Weights of a small GPT-style language model, trained from scratch on English Wikipedia: 9 layers, MLP 768 ReLU.
Each number is 128 + 32 x the weight over the matrix's rms, rounded and kept within 0 to 255. Layers, rows and columns count from 0.

# layer 5 MLP up, 768x192, rms 0.147, rows 764-767, columns 96-191
[[120  86 102 205 117 151 167 114 182 153 126 141  99 109 126  90 132 141 135  53 125  86 146 104 129 118 153 187 119 130  84 167  78 111 132  55 100 139 140 126 169 157 113 142 113 100 115 145 133 136 108 121 108 113 139  99 117  54 145 114 151 100 107  98 105 107 137 143  86 151 148 122  80 150  86 154 150 118 165 120 132 163 165 139 167 108 183 122  90 149 131 165  62 124 146 146]
 [137 125 160 211 119  61 200 139  72 147 163 157 147 144 115 145 138 152 141 168 159 102  80 109 192 110 127 134  92 126  86  72 160 173 138 185  83 149 207 148 169  99  65 139 145  93 125 177  99 128 110 147  57  88 159 157 145  92 140 103 110 145 130 109 196 175 143 134 108 170 138 118 158  64 148 148  90 118  76 192 173  61 130 118 154  84 107 207  99 130 159 117 126 114 156 133]
 [ 93  92 197 159  71  94 145 103 134 140 131 128 124 168  71 137 167 172 166 137 117  59 115 175 114 133 116 158 152 119  38 134 113 145 136 123 125 163 172 159  82 150 130 140 157 154 173 114 137 154 188 120 153  93 149 144 143 124 134 127 127 143  94 103 116  57 140 161 172 115 121 121 151 145 101 167 171 136 172 111 138  89 123 121 132 151 159 142  79 138 137 139 159  99 103  96]
 [155 136 146 149 111  91 142 103 144  78  98 132 183 152  97 134 151 135 114  79  62 132  72 167 143 147 101 144 116 118 148 134 111 196 156 150 124 124 150 115 116 142  96 161 167 135 124 169 139 138 132 133 150 187 123 139  85  95 125  92  50 104 111 121  92  95 103 115  94 128 112 112 102 148 120 143 127 205  70  82 140 131 155 150 183  71 140 128 138 153 150 137 142 139 100 117]]
# layer 5 MLP down (transposed), 768x192, rms 0.143, rows 764-767, columns 96-191
[[118  96 201 116 169 131 172 142 163 104 124 135  82 105 112 129 133  98 127 148 126 157 174 154 143  89 101  73 141 105 146 141 105 175 123 106 141 133 128 181  96  91  75  93  87 172  54 160  83 108  84 110  76 158 136 163  70 102 140 138  89  94 157  94 151 155 198 141 214 108 149 147 122 169 130  76 123 172 136 136 174 220 116  85 154 137  29 155 148 141 142 110 151 118 210 121]
 [ 96 158 135  91 159 156 126  70 123 101  60 113 148  71   0 155 182 153  72 118 198  97 126 160 125 136 167  86 104 153 140 111 133 136 173 109 111 154 102 170 178 155 126 125 118 131 141 149 115 168  96  92 115 106 166  73  59 119 133 158 182 149 119  98 153 140 131 118 146  69  81 183 128 148 191 184 139 149  79 142  59  83 142 170 103 113 139 172 149 179 128 122 169 167  83 108]
 [ 95 154  86 199 171 109 100 126  96 161 182 115 134 137 108 147 121 130 188 125 130 173 164 155  99  64 104 171 108 150  92 122  98 115 107 135  99 148 157 117 160 147 157 183 157 107 109 100 123 104 132  98 168 106 122  96 135 144 130 123 235 111 115  95 116 132  54  75 117  98 109 101 148 131 142 105 165 134 133 152 143 102 156 206  79 125  60 162 148 169  99 174 106  41  88 130]
 [149  97 181 209  93 102  76 108 121  67 152 161 142 177 117 132 105 106  94 136 118 127 138 130 120 169 116 141 133  90 140 148  85  95  80 148  83  91 156  85 159 144 121 140 176 119 113 125  99 162 123 134  75 151  99 108 165 153 125 138 134 155 168  40 123 136 119  87 133 145 134 143 141 100 102 133 125 114 163 122 166  86 120 147 101 166 133  92  90 136  81  97  67 167 151 123]]